{
  "num_hidden_layers": 12,
  "hidden_size": 384,
  "num_attention_heads": 6,
  "num_key_value_heads": 6,
  "head_dim": 64,
  "intermediate_size": 1536,
  "vocab_size": 32000,
  "hidden_act": "gelu",
  "norm": "layernorm",
  "norm_place": "pre",
  "norm_eps": 1e-06,
  "positions": "learned",
  "qk_norm": false,
  "attn_scale": 0.125,
  "bias": "none",
  "tie_word_embeddings": true,
  "parallel_block": false,
  "init": "normal",
  "init_std_qkv": 0.0237,
  "init_std_o": 0.00483,
  "init_std_up": 0.0237,
  "init_std_down": 0.00483,
  "optimizer": "adamw",
  "learning_rate": 0.00102,
  "lr_mult_qkv": 0.5,
  "beta1": 0.9,
  "beta2": 0.98,
  "lr_head": 0.00511,
  "max_grad_norm": 0.5,
  "warmup_steps": 244,
  "schedule": "wsd",
  "decay_fraction": 0.489,
  "decay_shape": "linear",
  "final_lr_fraction": 0.02,
  "batch_tokens": 65536,
  "max_seq_len": 512,
  "doc_mask": true,
  "train_tokens": 273700000,
  "max_steps": 4177,
  "dataset": "wikipedia_en"
}
Each number is 128 + 24 x the weight over its row's rms, rounded and kept within 0 to 255. Layers, rows and columns count from 0. Numbers have three digits each. The size before them is the row's rms in percent of the matrix's.

# down: layer 6 MLP down (transposed), 1536x384, rms 0.0208, rows 981-1012, columns 96-191
# up: layer 6 MLP up, 1536x384, rms 0.0251, rows 982-1013, columns 96-191
down981 092:117155140141112134097106156120116127105122089141121103144091133141157107101150124115098150102148104154188115146110146102107112115064122136121169147125142119128121111141113173133101101083130126113120147129166073150128136139113118129123135132147125159104133122112142143149131108150135137154
up982 104:166103116129119100121136156139113125126179133114148126140123086149158163104072149128129175065121138139119142091127098116119147128114184132113130151162128106122156140141101107124102135108112157135124150125160072146113086103119141153142117150091086113124131188139160147168171165104120110137
down982 106:175144143103107111138129131130121112136114109133141153128119129133094143137105126130184097141112084156109149145134111087135140102132140140097176113075107126111123158114168117125111128184129148122093170112127095108092123151131110137098117105131079123129133154144103117110147117139120128150
up983 092:141106112151151114130117169117140099109150107104161116121153119144120111106110129143129103132109127121081125153124106124168149128161135153116148106122136107186146131125132103081134135114138145128135121107179134151168080104152098135140122128121105126114170149137155114145106147121106127121
down983 093:099142134148093132155135160076134104147108182109121130108105096117151083122117127130130101143134139137104142098161103119153089106133147123087129137131180131139117126132107135131120156135186132159096121123109130118146106111102145153118139113119177095123130129118144119168168135142109086102
up984 080:112112118095156157109098141236067142074144158150101129106094109131128119149096118146142168151148125111096159144105159122142166122132096112101106140178155133112116134119117146125109090151179092136137099126140106139115096174147129151150114124114111109129108125109126181123114119118140158091
down984 075:190100117146143131139133124024189150143115117104121173137130117121112128166113097130157147158108162145108149148131157157112125100143106087136142128148115140103151146121128099110130097144175126132132123112136135113079133125127158155127112138129116243116152158120122105114120146125141167121
up985 102:129166143142127134175096130136150107168101103112119158118125081120111141101098144136149133126095155157105118088110128094119127123150149112126135149132117159147134116094102118112153138150128131147154134119136137111124111149164117137140127157123143092088159125131097101105130177146118148111
down985 099:130150109115138143142157117140107133124116109164131161129164164103124126174164127128175090135142145127123131132172154150091101138110104102119164113124095140114126077145149153115083101117162123108141114183137129114104149105162117058107121095130132201135184146168096128121128100119205091126
up986 110:134085164141121116100129147137128155137171117129067147165132098133128142140138144130179118123069137152102141104101098152144103155094141131115119127115074139142127099151158109153105082145148132148133155111145132150138117119138146121115114114119087118094123176143130145067142105095158098137
down986 117:083105117148130106145139157132125146145156088067135163162104121115134133142123133136147151132112115143146140147083081145147117155078123130117151113128086110137103107105123140145107100166121092114127113138085112117102149099131153107149114097121145080175111102167163126094095149137120127089
up987 080:125189144114127090123143153151093145174165118155100131136118116134118136132079118130095127118128145127103117099124164151157168121157124146132123116135118132139143133145081117127125114090161082139141126159172155124123083148134145170155117135086103125133101117159108093138090130109125147098
down987 091:146125087136119148169114102085140104149141166117135121134067101138152141128154154142136097144138162130163106168129108100152093131116100137140140169146111102155118096146127152113116147120136112139119151159092148104144126112108151118119135161182170084151131100134155078145125113105146144163
up988 110:142105120088141133114154169138108121133157117097091126168121094097152142121139122151098136154119138105116103106086167126129149117166142145128184148127110150118138109110111116091109121136119112120134117108121138108151101129143081106153101150147131105138123157104158133116122150137137143095
down988 117:126111110131183150168141138117113121158103150146109113147124107162161098109121161138102115172083151115086167122152116095128144170124184160125123109066128128118125157115106114126105146122105117090172171133114129112086112123133156100122159071121128152160140110136134118108124119127134133117
up989 095:138149133113110130094105154181110139099150113132083143171084096129111099129092087072126152114110147173112117114080135106144164086120147101116146108162115143117145144115121116103102145120154107124159139105184113104114160157140145127149120136094100111106100144153140175111146121108082136121
down989 095:150120125116131127144138151146131124156133126086127144148103055126149128160143131109161132121076131145089095127104117097142119099134172112118178116162150114099202128143089110107101125148137132134152162083156139103136130139098122116150136127117106137076089115105136158113165148106097136118
up990 112:171121105145145118105137158147115097144121090131140105131124109113132075166161097101124116110079134124081166127099126078147128111100149106110153085128125142162128109107077102103122148119136143145098141113132122112099135113140141110160140125127106120091140148130149148126135145092092164140
down990 123:145154097147113130118146104162118106173101130146148094149137119112126084081165146109098128132113135110080197162106101133140109139096104047116142091105126132154108157170118133130146115117120135124145138126089108142154114143133141118136113184078141129116133123129087126111134156133110130143
up991 085:083175135134052151128134104126148097143093123099146187108121153103099144122121143147165116156097134122104179089160106108150108180123147112091091114128151140122132120172151118128164125151157146163149155109150162141118166182183100127112120129090129112075193091164142094133145110131122126117
down991 100:201107117097171090132144154149096123173131139115133115120143086136138110120136127113157150078148153140112086130101138151115101094140164138153105142089126190104134106160099112141102178130132100134148128138125152096104102111102141109125103103108139093156137153095123152130177155143139093154
up992 082:148104122101127131147150110125133113120131125105141168118123133183131159144143114115154141131146128127091139136128115120124115115102121074141130144164129120136129120104100074099135103127110134125179073102112097129090140150153137113123146151122124111150131140138156127146132119115142103114
down992 096:151112135096121147127137146115120116169175137168117108153118126103140127115130108117157118129071110154155123193094187167122160136129133102123121128132147125111100118125135174140133146142148136119215110143113128118152156123120117151102088150138107096126129135136147137087135167139093144100
up993 081:133144144145174155167105149129123122099144144095120149096109117166109094103118152103126132142162181091107104177121124155135117144078151103111142095125116133135097124143138146110050091107094097122130102134124100157151145129155162147139134123173136117126163140168108134110148095128134141159
down993 086:130149117114116111124127121168087122115173107110134135152167128120134116131107150114140138130114110200115107082136166071115112113186119111132123130138161137172150133145126138136075128131120117143135099134146132172123085139151139159120131127134141088125121144097178178154108134137144138135
up994 112:150108136148104122137120167118145114136151115126091125123143061167155119148072127113108116140172171150104111096091139119136164143108143164140146076182107132123143093141099123132121084100140115130111129155154113114128133115120120127153143156126112106117114131120159138132165104094088184095
down994 120:104117138097127151139108151105122137094138157139102161118156154125126138124082151104098135138103140100116063127089117103134165151145102117105132076188099110179128107126156189117100144147088136147124201139149111168143164149136139124133150142106135121119137111100136155133130118087120147090
up995 104:136150161101095107116129131181104102099122110143119136176153124120129104128116170111097163171141108122115157109108138093120142104124165145131139136151099109131144113152113130140138103144142134139110170130138150123112109175155127128172142117082130104160119134121157158130146072123121135116
down995 071:103157099118146130117112130132104129113152128101069144093153133116101156120135137159100112114149134121122111134121100114130126144135122121132103114142090101160154135163101200140120099130138128103121130072168156123150163129164111126119095121107106166119113136129105191143114099081179138134
up996 107:096116091127131114121141148142106111110132099174161116158109130121125164147117114127160122108138146145128143106144142096127127150151135123132131184148131121103151110113168075106135158129166152115120131094143152097157142129133165145156093112126105129128145169136121136120143143133137124154
down996 117:123137114111110122150128144120122123104148110136096129100147134163140108133104152068119154159173115132136148122183131139125161092103159082124147150149116143108155125155122108129110144089110117161147124155184157150106101134158122169112105099132133146108135099145145141154131050101130109150
up997 089:126117087084106151130105160138138179117136112137079108114132133148130152173132096112173128143156152139145096115115113119135109093126144102127138140126104153114133143149160094121105118121153121143130140079134120109128107147125113110112151168148113114117146168138144130116147154140136169140
down997 099:081139104179113113126123121097132113146154131090098102144130097071109087086149156139114126125156135122106149151123141123166142093118143136102131113147150126158103148157104092139131118103132127111145143122176151147138117135162151151150157078113128139102117087111163113128118120108093125142
up998 110:151120105168099105212107186140103138122103125116132131137133112163095135137107133153154123080125146168109125167100100103169115122134131125134153094142124145131140146167102094113135090140151143158140108097150125140162129107124098097171126144123112111148164107078148130090178153098170129143
down998 105:153132104107166151095107149118114085118126060112102111133129112100145119120134079101128177126110109108151172115124107126139110154153158147142098109121112138063118151103109118125089178093116180106116132068108136144180082112127099113101141173097144107130112129128132140149142066145112142113
up999 098:109143135102083142143170127154121104134160100116123141117126140127110113129134127121169124113114142123110097163143142163123116113146076166074179114133121124117159102192124110137137130136106138151121104100101134118140111101112097172106097104075125109078134137182124113114129164117163174064
down999 095:174086119117149158134124148135107084137173151145159125093120100128129106094126135118172112140069146118125145139137136149104178146102179132137125201157102125124122163130132120133121147121111108113153139148128128109110111108142154113139110158129126171108102129096107140154134151119125094111
up1000 094:172137116137128158128166149128112123112116122108103128155122105111135122151124081155142132126108125153096158122113119106126157081109168122107156145140135117129155127162132105066114121111105141114146196130126135097138098091138145143117092136130152127123097152127095121149140130097115180123
down1000 092:119141112139101119131106151129145119121116179147074173156118128123149138089131149144132131106142106116149098154099084114124142116137088165144097090114134138137107108112127141160152157124177105127127093164143160106167157138145156116135101158086100111090126176109114133081144142144145122136
up1001 098:092172114125099145161127166118108113129136139058142133090129132148099133098123132108151134170125110158071136125123155112162164141142127106112123157115130126153112107133127130116115105127152121154135157110106110101128141178203131113135086149107136094108093126134136142134125113124122133158
down1001 099:101147120106131170120121122106119114128108133104166114104079106131099153113127114140142114108134139145166128150126163111132092127144066100125134115119073168137123151146137093130133114106130116114151115094154116096121135119101119127113148115125127179135122125098123175178132120137113158136
up1002 101:158129143122147062100148127134140171140155074098115176173125126104138150110145118131135137118095156129091157151142126087162158174078147103126136176117147138158128111120125107135119135132122142107119127131134149120162126106136138124142113103056124118107136112151102120080136108089135139113
down1002 108:098137154112131113152120111125132120136151131152112145168112112115136088108130120117127115108141103108147106091139118135116150114135122079101113144121095124094099135144099130130130156152121112106133132108089123065146168126111094122113101148104164139113135165139135110195118112097143128101
up1003 110:177117091120135131160106129132123121149207158068089120156081103140161147137135131148173153123126128129112107104108083121112120153111139106139116109132106122087153145135102119148154091153130121135130125119132119134117090146171108089116137139115122123122135163157129143143113155092157122103
down1003 128:112163148141120123093103150119125153132132089150189124155137099161133140070093121104124108189119139119129126070141156125149114123164131133120145128114120135134113155136155109133117145145159111095150127115154145139138116100118097116103100142099106163085141085139116100083113121166108155122
up1004 098:146124139145124102162125122131108093127135144122111102148111117130155154129124125124128124126130112124102092117093206100143179126138142091127165160150130080168141154131104130121117116081143082138114143125116106117133089114104144161184133151119124120090091150098121131142125153143078137134
down1004 103:100121075134142135080149112162091170144121133167117145115143116157091151100175078181120105153116137130140110129152080128105078150102103123153127102111129155103083118164170115134144107143093156141112169109140146157118143137139096123127129113106092222092120141171152137147133143097122135131
up1005 077:100170092105110117123105110126150162163153106130127154133152144128098162152143142152121106148083149144144126084145136138123088161107146156136165131167085106079114142145114140129138113199189108117146121097103138142100123149124128133109104136128117131102155119166124080136143122139079141117
down1005 087:155140138123115124124136168101167131172091149128112183168095094155106104117104083106126125143126107127116085155127107132105136098104094125145126107118156159113120162159125123115146135111101109118146147181133132107132154144139142079113135109156184083113130139134101119160147100114134141141
up1006 090:150124137148114132148174119113155142116113087115097115072118126129129150098155131140134140035152118118119156121099098120141184125082127101104132170152115155117129096160143136138093110130117142182110193134164140126134122157160122111143082127094146110109145119116142113156123123096154119147
down1006 094:113147128114107103122080162096156126127108137091111119118139101112124125138103103097097159128142165148125078138169130106150133119141122120094123136147109144146110125157130156130122125075122167112116147101124104163086098120103183135143131097145138178140122099114140169209132098116109142104
up1007 105:173122139094116111119120140122138106145114130155135161105129135132144121155099109096109156092134132129094113094059133103147119102155110103087115132189078173150127101112082091136141134147112089126171125117123109133122133128190127092136099122131132118089129156103116125138156113130136119107
down1007 098:131113083129125136128094109128104161142120182124109136150149116130147090160158063070108065094130113084154114111127114126169140129132129119101123116081154131103119159106121101102117124105117136158087130101186134104134161106148128163135125083100112111137116137178142114151113133100125141102
up1008 110:143165093148104160166143129145132089098162128142128163128104102121127131080097127140158166112155098137077127086106148128172160173137122147102131131145145108119106124181115100138114082170120143140135159096120134139132125131134122101141123152096091103120114139133172114164133144124078109105
down1008 103:152101138168138130123091131147120138117076119090170132112129138144133073139124131143129095098146112139136121138129118125140135143142185118107089165121146130120151129133113154096102159094103157110116086120180161122129167106115136140132132081118086183118134134169104134146152125141116162166
up1009 092:164127121096123122127102112097154163185136119103122178167148123123105106120143076123148138158083159118152116135102162153155138114179128156129127083177104161141156157126134154089131126133155103146186140137116117147148110151135107096128110129160115129075184141141135070116142136140148136127
down1009 082:163147106118159088152124130078165163125154142103142166144109161152124127135117135115127150142110109132171113151112198112109106137169117094105154139121146106157129111124117165125090143101100049132141152100138109168160118147147154121134120108138108247112135152151150128132103126177111102094
up1010 098:125141162145081092183115128157126148125145124107114141154138116142112163158159091126158139123128099135111151101133105079145107119101165129111156099143094119098113138134121134084133159143110132131143133118115105145127119150159134140125125116135135126124126103112099157080141164134102116076
down1010 099:189148073060146135146161137124112129118125141138166147095102124098098076121148124166109087139163100095101116136111118128128126109151119094193190092126135127106149119108126112140104130111136119154152130127146135126135126141165147134160089131097117110087071152134112099134100134099138095142
up1011 098:117135090121124132144158139136133124112153115143096126145109113112127163165105144084128127103119133170139148101121069167090131125118092127114103136162110170113142103119135156125097145105173094136137077122132145123105135167180130100105086121164104119091128137135154113079167126092127101117
down1011 082:114153110156120146105148158131128136163093116144179137139094109129137119134143120189143141097122140143112155118094151105141154181078104113120126095115134127109090145132164162142142124135126129133130106135116102134130103137127097166114082107133132151131087156139139089101129148151158110093
up1012 101:104147085093105114136185122134117132125143151105130147148106151131133126136125082118170142145109140120142132088122122147141113142105128120148148120150152120095124133192147079145121117084147118141096115103117132112144144169139124121162113116127089122091103136183156095132145118137134107105
down1012 106:105151127128123151149170162115131159135070108129135111154171170109133155126153130156085131135103110100105132145093115098141146164141110155091109121117115145151110132135144142142109138135147181132112125127119156169115127148099119095137135163122100155132121091103157163114110112118149178119
up1013 090:136116124138068160101175184120146147140120134113136138129094104117129137106140099103163172128067103117108160087138143135131145109117136115097123194197096126164166167145106137134127144101091149161119167110137133115180130140161122091143125150172136105084122145142148161115186153114093113131